config.toml
n_layer = 25
head_dim = 96
d_mlp = 512
vocab_size = 30281
norm = "layernorm"
tie_embeddings = false
init_std_qkv = 0.052
init_std_up = 0.052
init_std_down = 0.00451
optimizer = "muon_variant"
batch_tokens = [32768, 65536, 131072]
dataset = "wikipedia_en"
Each number is 128 + 24 x the weight over the matrix's rms, rounded and kept within 0 to 255. Layers, rows and columns count from 0. Numbers have three digits each.

# o: layer 21 attention output (transposed), 192x192, rms 0.316, rows 122-190, columns 96-191
# v: layer 21 attention value, 192x192, rms 0.111, rows 123-191, columns 96-191
o122:116142109141106119152107123100120087136135148142106108119139108145152097148137110126150114161089108121104125119135107121136142140113099103145139104121129140129117148095155108106137155145111134134136166124119167140132125136144140116137151073141109109140159144109107095116122136117119127129
v123:147138133127157147124090160123126124128104131138128146124128150119145116099141136109135100099133153126130115151117127141139158132090117090122120152091146105146133136114142135159133121109124174151138144137099150144132159135094118119150120151162106142146099104106135089141161108116101133125
o123:119138147106156143141120122121122115155126136113132149174148077128147135121158129133151119140132124133102121138108156142166159151133129157118145127136154121117135131181138147122118134115140139098131202130096128130100126115120156119145113119138123132118121135124184092117133138122148103131
v124:149135144109107138127121110150130128151149112092139125152089125129111125150102121117107115154107101114134154109122127123116120092137135125112131098138101173140133132109135149087163118125109155105120120132121126120100119121128112114140118085115151123144128175136146100104094138077128106124
o124:123131111142129116107116158139172148133130111140097134094117133083112111162132164128143101120104153141122137126104139124106129116119151114134114160138122120153110102110115143125109134109148123138121131106134149096139134080144124126119115158126115127129144141152102102136143134108105128117
v125:128109114116108136149124104107145114142150139149114115125102151122119100111127136143182162115097164130141141162162110103150121138122149144104116102164129106096129128148164135085116152119108139171129116130136119143133158117139152138101094156102178111120142127100105165121123099119148201152
o125:123173124093164152089139118113099090100130137138138120107122115128155148115118154097119159129156131138089096135142188099095120123138157117102147171113137175148125113127085150114126123161131119105170096116142162136106131116151138130123129130121082107107113137151171106114130160160145134114
v126:121145124112090107081138116154139088131125152097145121137104163115128161131132130143135173119163088136108116122117123129127098146132121125111132137123110091098136089142133139154092127117081139126126122145136123129165118130139147146127116116134146148127116111135136153134120171121109111112
o126:126128129127135161140108115111168154152120130154123147138167132166138142117116112121171132100133110159161119135103131127086158135127124139138105126118129191159145153130112105067126160154200125108120103169139124137088108091129115128119155119100102108158151094081130148116132153150138147114
v127:145122121140134148118110104109112108087134116122144110112118120137114153135150098114106135128157129132127121106114140149121141146140116131164151143131109113135105118084183172150106137182099103132095135146142116125115134083121122128159098109144106069149113123129144129136146143093129129149
o127:113134114139125121156132115138123156141107134128094147162152151133147132142130122129140098123086145133124131123139111106112124108092147086150120151158152168140090162131083080123128137132151144118119140088119117112144154130150119128125113131137153167110147143130134154117098105138130115098
v128:136135120132135152140155103104155146090188138102136129164117113125133100114124130137133143112116110123140120141149155138144109163091127096154134132115105142122163107102136130157111109146147161103138122166141145135139112097137173110148135136102153139122113173124163110119139159106108133144
o128:139108100146139134145126143106154117163116147145108139162139118141150124129121135119088144134168100153132132147130118137128123091131134126118120102099146126188155132132096124062130154110109113155117143099121134129103089159113117148104150115145100145149130117144145126168129114123105160157
v129:127152141171170099113128108125130138142147129129152128126120107106111121120122143082155157092122114101106144138124132128142132150145159109131149097123122119137110136085144105115104162120102131157114127138186151135132152135148143148131117120170118119124124136142119159133113150119147117134
o129:138134140108095128102112122133157131149142128114140123148142154136154172149111126104111099121134123156121114107142124116122122140096108114075106149149131160139147103138147094124111124130110127125158150087136149081112122138154122125162129109116109140128125118125156123132148105141099075142
v130:104149114139148136107127159149104116129135142169157116142142149117119140153150148137148109113122126127144118124141117097142159126103135091119101120125125160121101096121128137151127135120099136112123160126124131162084109115110117120094133169133131104120110151135110117124129111161134105140
o130:132124145158137114108101132121142112148146119151121136147101133142119131112130122132098091136113115138139121157102146163108132099148108109099149152112099114120136164131151134151133127145104085094113184118134104096133171138121157086143107140099083156140145129126117106134116136097135121122
v131:110149129134139122107115146095113133121121095097119111123111144116116091118129181107098116092130155109128127126113138122125129114116138130147134131143119115142122109160159121125131118092111130111152146126120158138115134109106092171126161117106140104117147153138102118084173110139138120128
o131:144140088124151156112121156165123156130127145153118127148116131145123106125127084113162146142099127142104150147107130112136114138165117123113115103121118152137108128133120119168139135082123122144143163121121135154133098126147129115103130112149129126156164102129135151141141112126115120128
v132:146120157136154136106123135134096134100175137127111109153138139132109087117134120129120138132139111119128120121147115120132113114138145161143139106148122139147148127107130121136111108121126125137109160137120163128129115128110137117130157130147141135097131145148117114104136160134114103122
o132:153105098131132134140098120142141115139124101125158143135147142149126149102162125091117122142084134151123129128153113144122096155148121117136113114129137107124103142120122098169119138131149129150095160117116172127140135102114130154132142130110157178108109130121175144116143131147115158129
v133:143123124180126090154138133116118107140127121102126151142129105163111132162126140126126164106131113095143154116104129173101131108130142140108153152144113103120122135146151149105149147091131128142149132125144107117134142148118091146128119113114148134127136129167097147151127166135134129153
o133:132169156102137140117122128132120091108130102126129167113106150137112147133120118126135110134130140178130139135123123147131162124110121119152120118133156164131124126125127089107145116119105119138145124118092119115135107137129162116151155108108113110144113135131153125108139112133122109117
v134:115143144103127107111104136122128140086135140107154106081137149113122181089106126121121138119128119111130157108125098111133123158124124098148152115096142123120090147123137161133127134116152115140097160120122145110109162125134113110092138107106163150119158091152137136136139143140118114128
o134:127129104121151129129134106152118116121098132112139127133140151131128134126105116118146104120137124134111115113142143154145136147162101138124122135161109144098112126137112104130163130122117136137124098093136129124150087132144126134198153161167099119106127132107170146131118154114124124117
v135:121113132146123127151118124125145128142122130118097128122178127145124147127116148148109110148114138152138174135130116129106125134096098154152149118116152137143121124105102149142127120126120128147119088168113122092131147155141133133123125131106123174085128127133143145108121121087092108135
o135:127120121125116099097143141171141180110133128147142071125096081116108130101138128158138077124122094137078169132140098135144120115161125111128132096156108122117138120116127151109113133165147139102133135154138121101129111130151128139131152136122132146123137146134190141162117174117137116120
v136:152142108129139116140146138128091118132112106114159119150106135148150115116117159120124125109117105143145130101095128145132124112130195148106144135150117137119115140147131168095118112108133170120146126130161133115146131132099093168131137106111113136104152147161126122116125130131065124085
o136:118142107113132145123121134140154098129120130089096190107141124119122135086156106121167129125163116141128101136108138114167134114116104116131113122138111135167127128124142100132125117106114116157138168123141162124133094140148140121112141142122135119152111127156166135118145083112121109082
v137:136100100100118149131123125128165095103148148155108084121130112122144096110137154154176129129099141107127113149096096154139153125145136116146161102121142111148109117101117159087095129097138105102106119125141141127179105154128138139110111136096153145132104149146129112089161142145111117153
o137:145153098127121142107117142129149146141116111137121125191096136103140138154118090114127082161149121118121091112145151139121112162152164144122135131132149100085165127161098108145167127133135117136140151125107122145122113128148133188146134102146128105163143126108125096143115101128118147103
v138:120128142116115161147161113139108121118089136129091158138119139115141128137141174158128111148118135099124106149083137078100138113122105120159096137145143156130138125146126136106114131122132143114140130165137118118128100150123166118102142152122129132128125115139107128115117107146122132115
o138:118101123134156128110109150118124177136145120128148135136133106142120109111130101112140117146151090121125149094167130152132126128126133104124122098135106127126142099121114094137148136124162101140121138136136148177152141124107129172118110157195107149172099138110051101109148143116141116175
v139:122141124124092132103119132111115111128148129104113122160118137127134090139102128126111119127121124131127130136117106145135135140123130128091127120130134128162158135103173133103128122097159124113123125112145124126150085164122122122133134113160166134160123155125136136104109130119129134104
o139:123109143132124127130122098119136131109127164157145148137146168129103120155118134119127149147136118125113138136131127130138112102126142130149108103126133113128149108141102157098125140098085104106145122142120128125118132113114114136109135127098128121129176131109143106082119131111133097125
v140:123128152093139162148118109143167142134134144139136112132109125146108153129105127112139118137145109145132156092162140119133158116127100100142090116172109136128105135124109141109094131165118115122164155076115142121108137128111106120096144143147135141149160126144134148111088104123101131139
o140:152123121130117090122143125136106182120153132138128191135124118120104120111152147107094122141114128151116156122104102081124107136117105121133115120122140074121152156095104098105146134112144128109098122127124137131149144104183146148160130109093102110131078143128144113099110137119128163090
v141:114077149151148142134131146117117140084136159069128158168123162125108132129134128129097118141120140128117144128121114152154137141147115094131115124133116127114161140100117158170129128169094117122123118126104129119115127136147118129118136139149169104139107109098132119116098151123112108112
o141:121124175138137114132122126101142152136145120137093115101138106085131119138157146114135100152151094151146102159151100103136118138140139135111108128112148108101161111166158120125128159137141140102130113123135102127112127132150140107102165111129114131123157127128101086104134130130141114169
v142:158174120145130122171132090150140143085137124155148128125142113110136121100150117138109158110110134149143101121136108114112124155133137167120126106134132102115122111139131124157103123132102153146128136112142127124138083112143108161112133124129095153134146139106149150102159095175115122103
o142:127131143124148129109154133119142154146093108107130109137121116121139103131114134120130113106128124102115146110130138139134096120137090127137140138133131149146127100107109099111124101127142127116149120146149115159162130112135154119128130127126136155116133097128181151127124145127150137133
v143:151139156133117133118117125135154121110134163105094148118145135126114116129123141161131145111103137123116130122120134122155136155143124122147117168128146147131148154110107150169151131117148102158140142125130112154104130109096120161127176135132159146151138153123134133123167136114111146151
o143:101123109156124135139122146110132097160147125110156075154098114103143148112145119087125127136154128140132130127130125142113122142126135110129101098126155117117107155123092118119095107132137123104122130133130146137169118123109112106114115144116111147135146132118135118154102135145126134153
v144:145113133108128136124135133145163124102116111152120147174133124163093126164144152133133115114132110120120130139154138156115094093153137127102138117161120128139107130158114121131127134103160121117157165120127123152162127140104143136137127113132106121176135124149142135113112107127141132144
o144:149131123135121142111097144122133104143136146162131137129127145094098134146118132107071134138121129138154102128113136141087148143146117137143100137155135134149145101123126129147137138108130151167098154149115132123119109098171118108127122116151136168133140133126148072143080120104127141124
v145:132160132139139120102097126113124132146131098121139093146139137130132140129134149159113167103119054132096153156136100167156116102139105176131119113144149105114120138158119124107083135120136131125147127136104133115134159164114124113104142139128137140134111136137170150118136101127115120132
o145:153123135109118133114129138139114124105168122132122152132153106146120107113104136139142088159096163131098115139126122165121126122121135102114122166139135121115114144140108146137141141081159120183155125115127116132150133133127140147156139122115127097112148136081208105129124167140111156148
v146:122101150114132141134101158107122126131125163124142150115130111143150133106151155123143094124138155146107087133156123132105137117088137127115141103121136179127133138137097149125146154126155114144113128119129138141114162107152114124095158144136132125129147124140138099114118090122149129121
o146:122139132119128129118092116153090094124124142129122124120143128121099109122132123127117111137116121116118133144131141127163143137138111124116148107141131100097119123126149147106133140113088104107143150112137174132127127173165113111120133121120113137139121148123095161164146143127117149148
v147:101137139167147122137125122136119167125111105115116113168094139126087141153153114140114113140140146093117111107121131125127128127123097130146165137143088102118110125156120131077109072155124104161124129103123118169116118152166125138126150100111134103131114131131142129170128123103150130148
o147:151144164044075120110117176133087194115126112125097109087129135092118157132127155126162150140118126140133147102123137116140119155134129168127144134130177112147121157106136121135158145125121128164137154127096168137129145130093147134139132095144155135158156119088105136092132131109138138149
v148:136104145119116108155138150137129121170123123114110140127155128133131135101135142087124118112123126110121140117115131144129134118135144094133127150142099124107169130148096146139089128092143146123119098148153138121112120145125118104106163120123108136112148131142168139095141095140124133138
o148:125125121141142124096131113138129116081151113127108107135123097139129138114135115140118127127110140115145109092157118090136129111135122129145119114124098124131129130121171135113112116119138081126116151135102142138148133113134118141126129142115167119138119156101188150167082074120119158119
v149:167109163174093114164174133140127147130106102149143106144142151101118147098155127143120127134093166136105147116104126145177113121116112130118111133126147126132135193133110129080149129137109101173112131148096130120094125127137105123129085132110101144125112151122152133124129119130096114155
o149:104147127135105114122106114144108184101146155044114125118117118081111138166107139134145123117121156152152120108141146097092124152115135123127134144145125125131130121122149130121107127129119133116136100145149144168155122163117172140135120160124109110104117105131097124144145161121128172139
v150:137133123127111146138142114137160130126122153120168105149110123142153119105146138178148164136092139123110129128141117131139098138121101140113115096125128104156135119149134129099122150122129171139100116122111115126139116142112120124141159121087133166129153167116131151137110083152131153155
o150:107134121122179129130145152078135151134112087137145144134175104086125134144102159126109146126145134128118149098135154151129129108137138170098173132102125156093119126135123121105116095128133124147123131121157137107129114134146141100127145131123145156131123145145127125126120120127129166108
v151:135124141115133079114101129135142129118123115122102120125163116140107146131137102112099122133094127109145108173113149113122124158134139132164130162125119127140128141140087106137124142146150138107107100136115124130140126139128123117101153158130154138112177127135114150102091153124130114122
o151:127123116123142120143144108134133130104133112105136108122128125127206122100136146123107114111114104120102119138116126166112124129117120116128124098088141145068167136153161147117128098122114099141120135130103147102159120104150136143162117122126147145144098115156156142154130121107129167110
v152:115107106146146114139132143108129157118109122093136146129124124118124145145123133177116125112121106121138149153102120117154177130106163096123122125112123138140139157139138100112131135148139141149117124166112082139116144148107143091128126127115097140127118108130171138158088116165147143125
o152:117142122150107117142126116123145137146125128118159145102119115109130118125141131149120177127172107133150113118164157134145126132101113155113143130159125101116130123115097111115112130128115124143126128126153143122143147146118098153183127120098105154118109130118110142136106133103131116138
v153:139109156138125139105138120100143104121111112111097140112140176117090123124115103135110105113152159147106120133108124120119114096111116134092134111158148116154142129098132144126108141117103140137109117121103068084127106110119124110135121135141104115133088156117141124112107116109114157102
o153:071149123120157166159137153091128164160138156115134140111111098131109154178158121113119097116101112125118153136121136118110152123103089102153111153174105124142098122152101133104135145109139092118144113144146129144092129143119144152135128110167151128112119137116050115109122152139089118133
v154:120132136154125101143132100113119114153128104110095105117107124122130115138140141142119141158160145119155169115148127131130135122120145116125144140142134143137143131126124142113146124126140141152117122136141125138150120120100141126126094134074160128141131163098134120119119130100104094114
o154:137124133123113112116108130120162120075094138144118107149169128117132142154145116108162150119108156092143131135137121138105130112133125134139143118121089131132116126115134128107119098145127112125156134142091151154123159152144117126109133128159132122165127108141113114104108159130082115119
v155:142150112141116166175129119109103125115115128107124125095160143152118138130122089152134126106151104138127143110128133113135124167123134151135110158119104085160144146161132146137101139109161102129117119141117103110178129140125160118112121162157107168149144138160088117124139149142154160124
o155:107151134109123091119158092131120125109107110110162160184121145168140116119101134123136178144129115117123132135123119125107118111149140123122134121096134152116151125119126120110149101148114127115112113157158118145108134115150121132132139114137145133099115131102153135119115120135120156143
v156:137114125104092103118111158112114128161104149139108152119153134136169160128119112124110119123109124134109155118153141114158130161140114139131122105127120127119109097079117128139145105142138161120105120135159100102136105096148127146103130160108143154098150148137114124137140101162146134133
o156:118144122164144122127131100127122129147118129142143075116122127083154122100120118127138127135123137142113156119126105140115098114118142124105146138099101130086124176103151103137130132108119107114118083131149128147115131106146109131160120104128108124126156122119113151162138121124167106117
v157:107126137167139108110093116111148128124126127167149120132115123121144123152104130159105128112129095122070119099163146126147131133138129137115100149085110123104093116131130131148120143129169134162094135092132132106115128099131133180130116109133139107126112126107098131125122134121124122130
o157:149147153093126118140148126109112108138135130161159114160136147111131150156146131112148147146126146157133125140118111113097100126124125135122083184121112137120177126121132147079096108110088118118131096134133097159110144133140134096157124132150132129119151155075142129111129129121152127147
v158:104149137128121104119109084104168156123171114083101126146148149114095102124125131117096119137167128160118113147120103140147127147111150151134149117145101112158123079158125125128111092129118156113099116134121107148128131147138151135115151124141122141121118121108153123147108087157150102130
o158:118150129115147170153111152158109165153105101134124145114120148107111142153114107134133167124099154089142157092115136156128135162129116120117113149130099112121121156125146149085125108127125131092148130123121147096105111129144132161115129110132132154127169105125179168095119150117163106168
v159:137119175092108112125126162095140091116105122123111137132132095146140136130171153127178124098134136128167133098154127125126121134135138096087164121111129139149149135159095142136158127105128148117101110127124091114112116117129147110135117116115149130130132112158157130185141133129122103103
o159:113117094180138119142155100132163096124143143126140116132102113081149137139115131123156147139094132106111158170126131123131129147102159169141145143131135133120130102168126115145118110143131104148135110094115114120140116114132138129101135106126093092158096135120141135151151108088138121170
v160:152087127133151139111108136118148111126174151108140085146135116123125102136119162117135107114145138168121117130083119119161099116124129150159137130148148109119147119121102160111132159122145132131109126125159125138127152151133145129108177149129098104155119123131191162130128139122119108133
o160:086120153141108119136125113127122100151138139123123151105127129150119159140150138140147140151059117126113123136151127143108160123144095109114102144115152134133117142135118113160122140129134120102101119111139140104145147127123088126117100100150107116130147144100187120149118148119116136125
v161:135135130136097131144134125129133117133105143131141147149189115110114140140105150134134134148138132093113158123084129164117133106116115116149128135134115165145122158125168128136146113128119098128135106108117104112116153121151116119133099118132125118113099152148149144131132101143133123149
o161:133157123131106134121127148142122156125136126108148117135081132161134155138144127143116121134148126170119123114114126126115129129117142109127137130139121133132110131125134107110125145112136150112125136127111142106127159158135126163122134127132094130103130164113117122135132152102164103112
v162:102140136137121145132117075130111126089140118152126112117134134131131127117126109125123121166131167122109110147121122133131127128073168132126137126122150147109121106104138131138105131143153134112120129170120117128116133126111118103114124121111120147113106159132143115160131129103105144142
o162:162122123079164112151110133161132104128122140108148138124116114166121110108135118154135140118126101090126105163097134115142135119152118102130136131104106108151124143163121118124120122139119141127101109145143145145113120144103139185132116157141162109114181142140132148118066124125134131149
v163:137116128129122121103144118101145119141137097170138128161135135127136108111121116134122138142107132101127151172126170142164123134124137094131130160156150128133085119135132138148118094124107155101130122120128161104164130113128139118116119119126138116147080088122119134117145090140139106112
o163:135121119139140121126157143158098125150115139114100131124114119110158141155151143109133119124129121110136103085125130169130115135125146117125116119097110172140183095156161115133114153141097143132133162128129117137079108135141136146129120164125077115143130101137149088127149112098155156142
v164:129134125133126160107106146110135152101116154103126122100149151119158118137121174128140105103129090125137159166164143124154126121112144135114180122107164158132133104149131090121143139117127133129114151147095148132134118109124142146165132112117139117106101105120156148116112099160158111138
o164:111108128094154128127134134135157147113130174132143135170150111103135117125128153118117158101165126126099106131115141107148131152160167123148108140153116120123110148132175139131143132105132153163141130108131099134110155121111108100113109131144086176153156141123197133138126179112106056131
v165:128124141142136093139157140148130131108114124131168126123109137157151124165111139120120106110137129115111144128154128143099158109144141111127157149131099144092107134118159092164116120110145125157132149167081140078141179123140121124147128143121128142144141117166091091127113121129133122158
o165:139092117094118157127081132130135111119115109130137133167150106090117154127133135104163106139122117183145113151105147150147131127140137140144132128126131144126134085114156165142145186135108135115095131145154140133147104131119129146152117087099126162110149124127123127131133102163111133130
v166:157147134124111121127120159136150104130162111115168144120128144158111123121098154097144108147130142139110139158125113110142119125131133145162100167120168132164114166118200095149152092118112128106125157134146146140150127118148127117140123147095124126153119143130171151137146136092108123151
o166:122167126119151158124145134148102128148105116157118113143114116132101134140118151106122118102139142136153121144099156157146124133140110133109128111140146106137131125140154116122113144081150148138124107136101132111129133118116127156139139144162124120122114134103165109130126130146111135105
v167:124161131183150140086140125127125077124134107119134128121147109150106091144117105150144129139135141127113101150151125123139159133135122126119108120148104099132122133094153143143130094103140133140131145133132129156167154096138158127118116158123119144149130150132127135118165102155128149126
o167:117140127121131146138120105154095120130122100153159124129123112143127138115148204118120114140135103119114136117102133169080101104143132135114137150114122152156134116153144108132130127140123138118160149150131148110137129171119154120114153127122147132167171121093157083124091102114149121139
v168:122112114112100115140149120164112132148116082124146112116133152108145117111139152147153182134143120145157137137129144154117120156107145156131111096097122094119124123123107089145142126097099135125104152133121112124140070140142118125127134140088118153109139132129138141153117143153132141132
o168:148146124149131111109121116095174148154123145130106129131150118139120129112131121121120134091128080127122140095116132150151105134157142137134150125082098137055101111102112116096120118121153119107113072136146105143121142140112127114119127121110149122125123113128199136122123110129128122133
v169:125082134115149155106113147146129071138121144144099144134149106106093143106107122113078181139126092140112083125162108129139126154113089126139134137110099103107129118107103153140092172090142104106128146140118119120125094119097124105109155109090112145097114154101113113144086148142101132125
o169:108125107116104124156133098122136128147180137109126127118144082102140134102119130135085073119120130130148150127132142136148121127139082128134081121084144122168148168113089151106126082161141131137113115150128091141125146153115121135158147122140135115167133137136101154132072152122132145110
v170:110148115124132091099112103114135110130130113133142123136128114119112143118123140106127149123143108127086119123100090113159148151104138137149097121120112114102128128139138119102121146118123158156128121070135132104126116140142105111095130100141175091139157116126112159122113152093106160102
o170:164164155142124130120136146138098120128145137127090141104152163105145126120105126117128153128159129156132125154123137160125108152124080100112130137107127166116142154142098113140103153081116097099160134120156109122119121137136136114161133125125131119140131133124123107111105133145133122126
v171:117136135145098136135112098115130120125153100125110142121120120102134149146109121120124114120133165134108108113123120116147137167133131117146119150148154100186124142133117112128122098090159125086152119132156150112140110155126136088103126149178136127139119116122117134134108119121129126168
o171:132160126125128147152128140168097119134103155112142100142135139112092147170096152140110161110137131159134173133155130085145099121137102100142095105128135105114118131123110148159122120113139096111099132113157116124056154121138128151131115131142142154154120129129162098113091109156112140136
v172:116147139127115143106120144154096120170117109124123122158153139171159128122120135134116128111118124145168194162148103141128148129149122124137128139119118132074135101110152140116103135120118167127114143098108132124122126144149138120120141118144150135125166107135117073135149130156103151129
o172:150106112135128118124120127122119131110150147160114135137117153104113116140107134151172108185142088123151134143111138168135132128110119104100171122120098144162104144113143151131125102125137132129138112140123138141080110131120123124140138115121128130152102150137192122150140111153136119133
v173:152142093144089083068138124124123110154109140114091136118164108125113155136167108095125114132127125142127141143098146136100122119113121115140114129090120121137121125092133141101146119105168108128104108109141130125129118156103155132136132128126116108165162126146149148099145140090126099120
o173:101140154128123116143110130125127136098109156146125116156099138139091168128107146134131074107115096125132121130163105168109156125116143111159141132165129120120104121127117141140115136100098146141155119154123138139112141100157124131098108119125118139130099156109175145157136128114135136080
v174:121125114142141142124128116088133143149102120121113119142101139118116142104129141111109103130080150166127122136097117106143098168122106158157108116122164130158093115114103145088090129161152134164127145119134134145101125138146122142132119122143115108127148119114122161090115105153126110109
o174:133128128168134100144144108121125156107123149112133139113153126108148110110120117147145120143151110112097146104129139094122094128132112088092134138165110138120117151125131121124125094112129111107135156133153143117145128093135115126118123098161156128141112144109092132135158145111130097127
v175:154142094163127112136119133127103156135098113098123097142137125148114120133125134130103109170109109144138134145147141114110141083122117130102130119155107140134157138137131127085128106095137116146158125121141085105111102108107126146110130147107142130134100151116147137131124153129153115129
o175:099104150119141154143127118138133128123131123178117118125103102117086123134133090099134153098125157140143130122118129164140140100147148127127137134146099126100132122085114145129155106107106118140118124165118122129121146125104165133141149128146129125112115149164127118129133102120105143121
v176:115119110113127097105157157150147106113131151123124135128100102105143107163123127138160114118166135090127147135131145122153123114124161123104106123094101084114104131146136109150105127106131136111141121164112131112153120106113157159122127137089145121114093132165132159155123120151087126112
o176:105172126107138147110109134155146165156129106169125125144148126133131154123146137143119097144104110180155102117129121121136143128128133159157147095114110141110141143143102127145130150096129123120098115162131112132079127107096099138133102148126113105145138108119115117078110135119131112157
v177:160126107174144112127131165106102117109110149120127107141126106114103155126126126120159133117158155110141105140130121132101126142113125098122143120107172146120136120129153169160131137137140124123123133099154139101145168147120137136145127153130126101145150158138139132129095130121104124145
o177:108119122124115149109152116129132103147086110138127138129149144151133147108148154102106091119139117190110131148109138139140126124113086143177125154149096142158116108142110135119159124122097121144176171149108131131131119119125132136111131114158148137112112137111072134135135127140134102142
v178:117123148121139132114130152116101071126126157169130096151131136160123139127139125165093101124145140144144091128117113093146135160157129119131148140118147149145119120103141091137154116135125108112130117164157141094155125113143110099126148155144102151172130143108159099127131148142130121114
o178:134120096147098112124129104152086126111125090096144148096161112088100131134137155119107109129117121139112156128144140172100121134114141160136132121142182124129138150184155161131106145161132119121106158117117111162081155131140105112117093113123110132120139135111142130147112124113119120127
v179:132127167114144127148135145107114107102128138146097130129150129131114077110117105126174106133120092104167132141115120128131128150119115094145134120114141126133132124138141124160128134138134129115123107096079119125128106128106096160116113094128121102145102095157147087127095070120152100098
o179:116097080154169124124111083138144141151103121130122138101088115149139152141149109097095123141127159066112111160131138117146125126103119171133134119113150145082115126157149115132174124138129140150122142161140112124097131144169129143132137134122116145107127147145095123101128172139115123163
v180:131103160146113132129122116121105129102134169103107120123134135127143136144143127102095103121114158133147130145138141156109143096137125115161131151150108148121133138121141105101105113114134152140115115105147133107147126105136113102126175119146084132084152148129091110090140153125097160116
o180:142146106124170106115095166133119127135137151122106114147103171114090137180157144134114145099149093151109140139141128117118140132138132121134134111154113186116119184092118148153128147155132132145128135116137142133120099115114123142108129094135169118169105125153112138164149116126113095124
v181:151137112105149150143097105161107097146122082133144082123105115111121115136171095142121117119138130191132091128131117134147086154118108149075141129114129146151126125108116105148132122134126126091123124136120124121166089112136145125093093097158146117083145146141120078106145127111107088099
o181:099151114193079109137136133171145129104133115149080160137156151115169144119100142117127134134134084085137135111125141157141147115132175128173126109134110104131139125124141142117153134107174128141123124108156105126088149118155161153108128101111160097116120113164100158114114140103119109145
v182:130115117152100131157112129108150120129099112135117116157112143122149098126096161135123146142157122163147143152103114112132098152152138107084114112156129139137127146142144131106137101109115136150169095143106127101111097109146113111099122150111148137143160158104146148088127120106108123098
o182:103144146151146133119135129135128143102103152108156164096141113123111125120126169130143138121122113136151115095118106124151122120149131135130152124088122119133135082116109120132152100135126103114111117159158145178142115133122138137115131112141082162140138150119141097135112153145161113153
v183:102101130068125134129115119124169149149153121130129132113133093145143166157148156121169145149125140134117138139132155158146116082156124115117113122094109111111090115120099150097126141100154139150134125120131137125113136110128122118129149128126115149099139141104136133122108120134152154120
o183:118129102158110113125126134155113158121134141138153118137163119113096112135096136134137122119148127153099126113116127101087133148125124142105152133124125144100158103147110118147150140148108125128087084110114143111125130137132116143123139108153095136146122131152143169138140107122122130138
v184:129131132144134119095152150108128102149131157131149113117132152129138131114149108131148124132133107146147124133123152125144096107144136117136144109083112111140112098111116156136164129140149146124107118128124149094132123122132137124127133134168103133104131140093127141143094130101166126121
o184:090119103112138102145114120143144099144127127149129131130129162137134107088128151121137111115130116138145139101135106136075122127118127149129133110133122134099171110127147133147089085111135164131122137114138100142106090110125115135136130096132134127146136151101114140158153129132120109143
v185:131117116147110137106135140086144152107152107111124161124146141129124138154160115129100157148148096135128134124102126173112143113134111090094144112097110115162110117128151131106143149132090126115137136143135111122120114138134152111158120113113105167103143118139139138120167136165096121149
o185:161155120137131130158129147145104176162117126133155118146149120097140134116133129135101122124081113140128141112148121123132097124114143102113179138137116137131099115099129120135145149149145136167125117125151136102090126147123154126108130115089142124149094138099117098131116133124121104087
v186:149090131123130149128126104128111120142122151127119112123157100105174142147130138098119149154129140146129116164117135157141169111155103188112134132151164120130115172160115140128140129106135116154127118124134135151098143115128095094155134121121135109145114157114124141122114135099125135092
o186:130187135127152131111085143112152125161130133097118132136121118107097156150115126135148122111181095127128118114141094104133126152129141137171168126160134137140148135144111162112095099130109125179131136096139122154167128146108124095139143134140133115102157113155139100147135167147092124119
v187:133130094117098163148130105148106115159126133120109137133114146134142095121134118113124132124139101139127159109137123122101116131119127127093132107128127116141159087133132139113136125110153143121098125123091124082130134115128092098099145132142123107109113108158109144133111131125134117128
o187:135142139124128088147145140128155093132130126163118136163123156147107133130138093139112105131125146128114139137130098136112142116140152161133137126148146137139135138144130096119140134130093090103132102142146125118112140131081164132138108118076155133153107148161103126122127122127103128154
v188:122135138151165109109132130135131163122152134141094133105157106136113119128097121075105128123133127107149119151116138120100124115122118106109094157117128136105125116130148141103114175116098117134140136132127125105149117145118118125121137110119143176119121128116150086146121132171156122137
o188:143115105108099151137105110112114158121114133110158099156106161139139127105143092116127120118127122115121119167130111145130129121164122113151142136131128149110134134090129110129121129137141115103123175162130094132123123120149142141113146149131107137126117125138182112136164115114099087133
v189:150119132107145148099147130124125126137093109134090148121120155126131130137117108126130132140096117119120147113121132113128111138138130140128133152136119127158088102149162147158146116110124107115141128123139126134165133141132159168144124141142129111105070108115111134100129154135112187137
o189:106157143099103114125168124101138157139102143151124130114119104136155115146125119115121130156130149159100125117083135133126084157114125089145147109163140104153150135112154107107142125127108128152086124135115150141094134112156095121120119116136164146156167103148110144092095108143156132142
v190:108129084122113117176122107148104149121151098134118086099121129136108111129135113124127149115115092128150094128144117147112124135141128124119120143099148099145114097151120097144108132170152127126101128115127057143118138121140107111139099151156138145136115098134161139125153149101137167133
o190:124136167110085093119131161114089103130112146106125161135133128126149177128117158170112126113114146115127132131152159100121097159150133140143138114113148117096129098149126134095154141097137134127136146103132118117160102141155144125138118125116137155088138094150168127127114112169084091113
v191:132176140126112119158129110104098148140091135112142144124121127141144168119156137144140128088158110131094091133110164135118100156110096140107145118151117117126141145119140139163141139105158128153151124132117115108111125167145126098136100137124137122147128105145141121137122122132140108118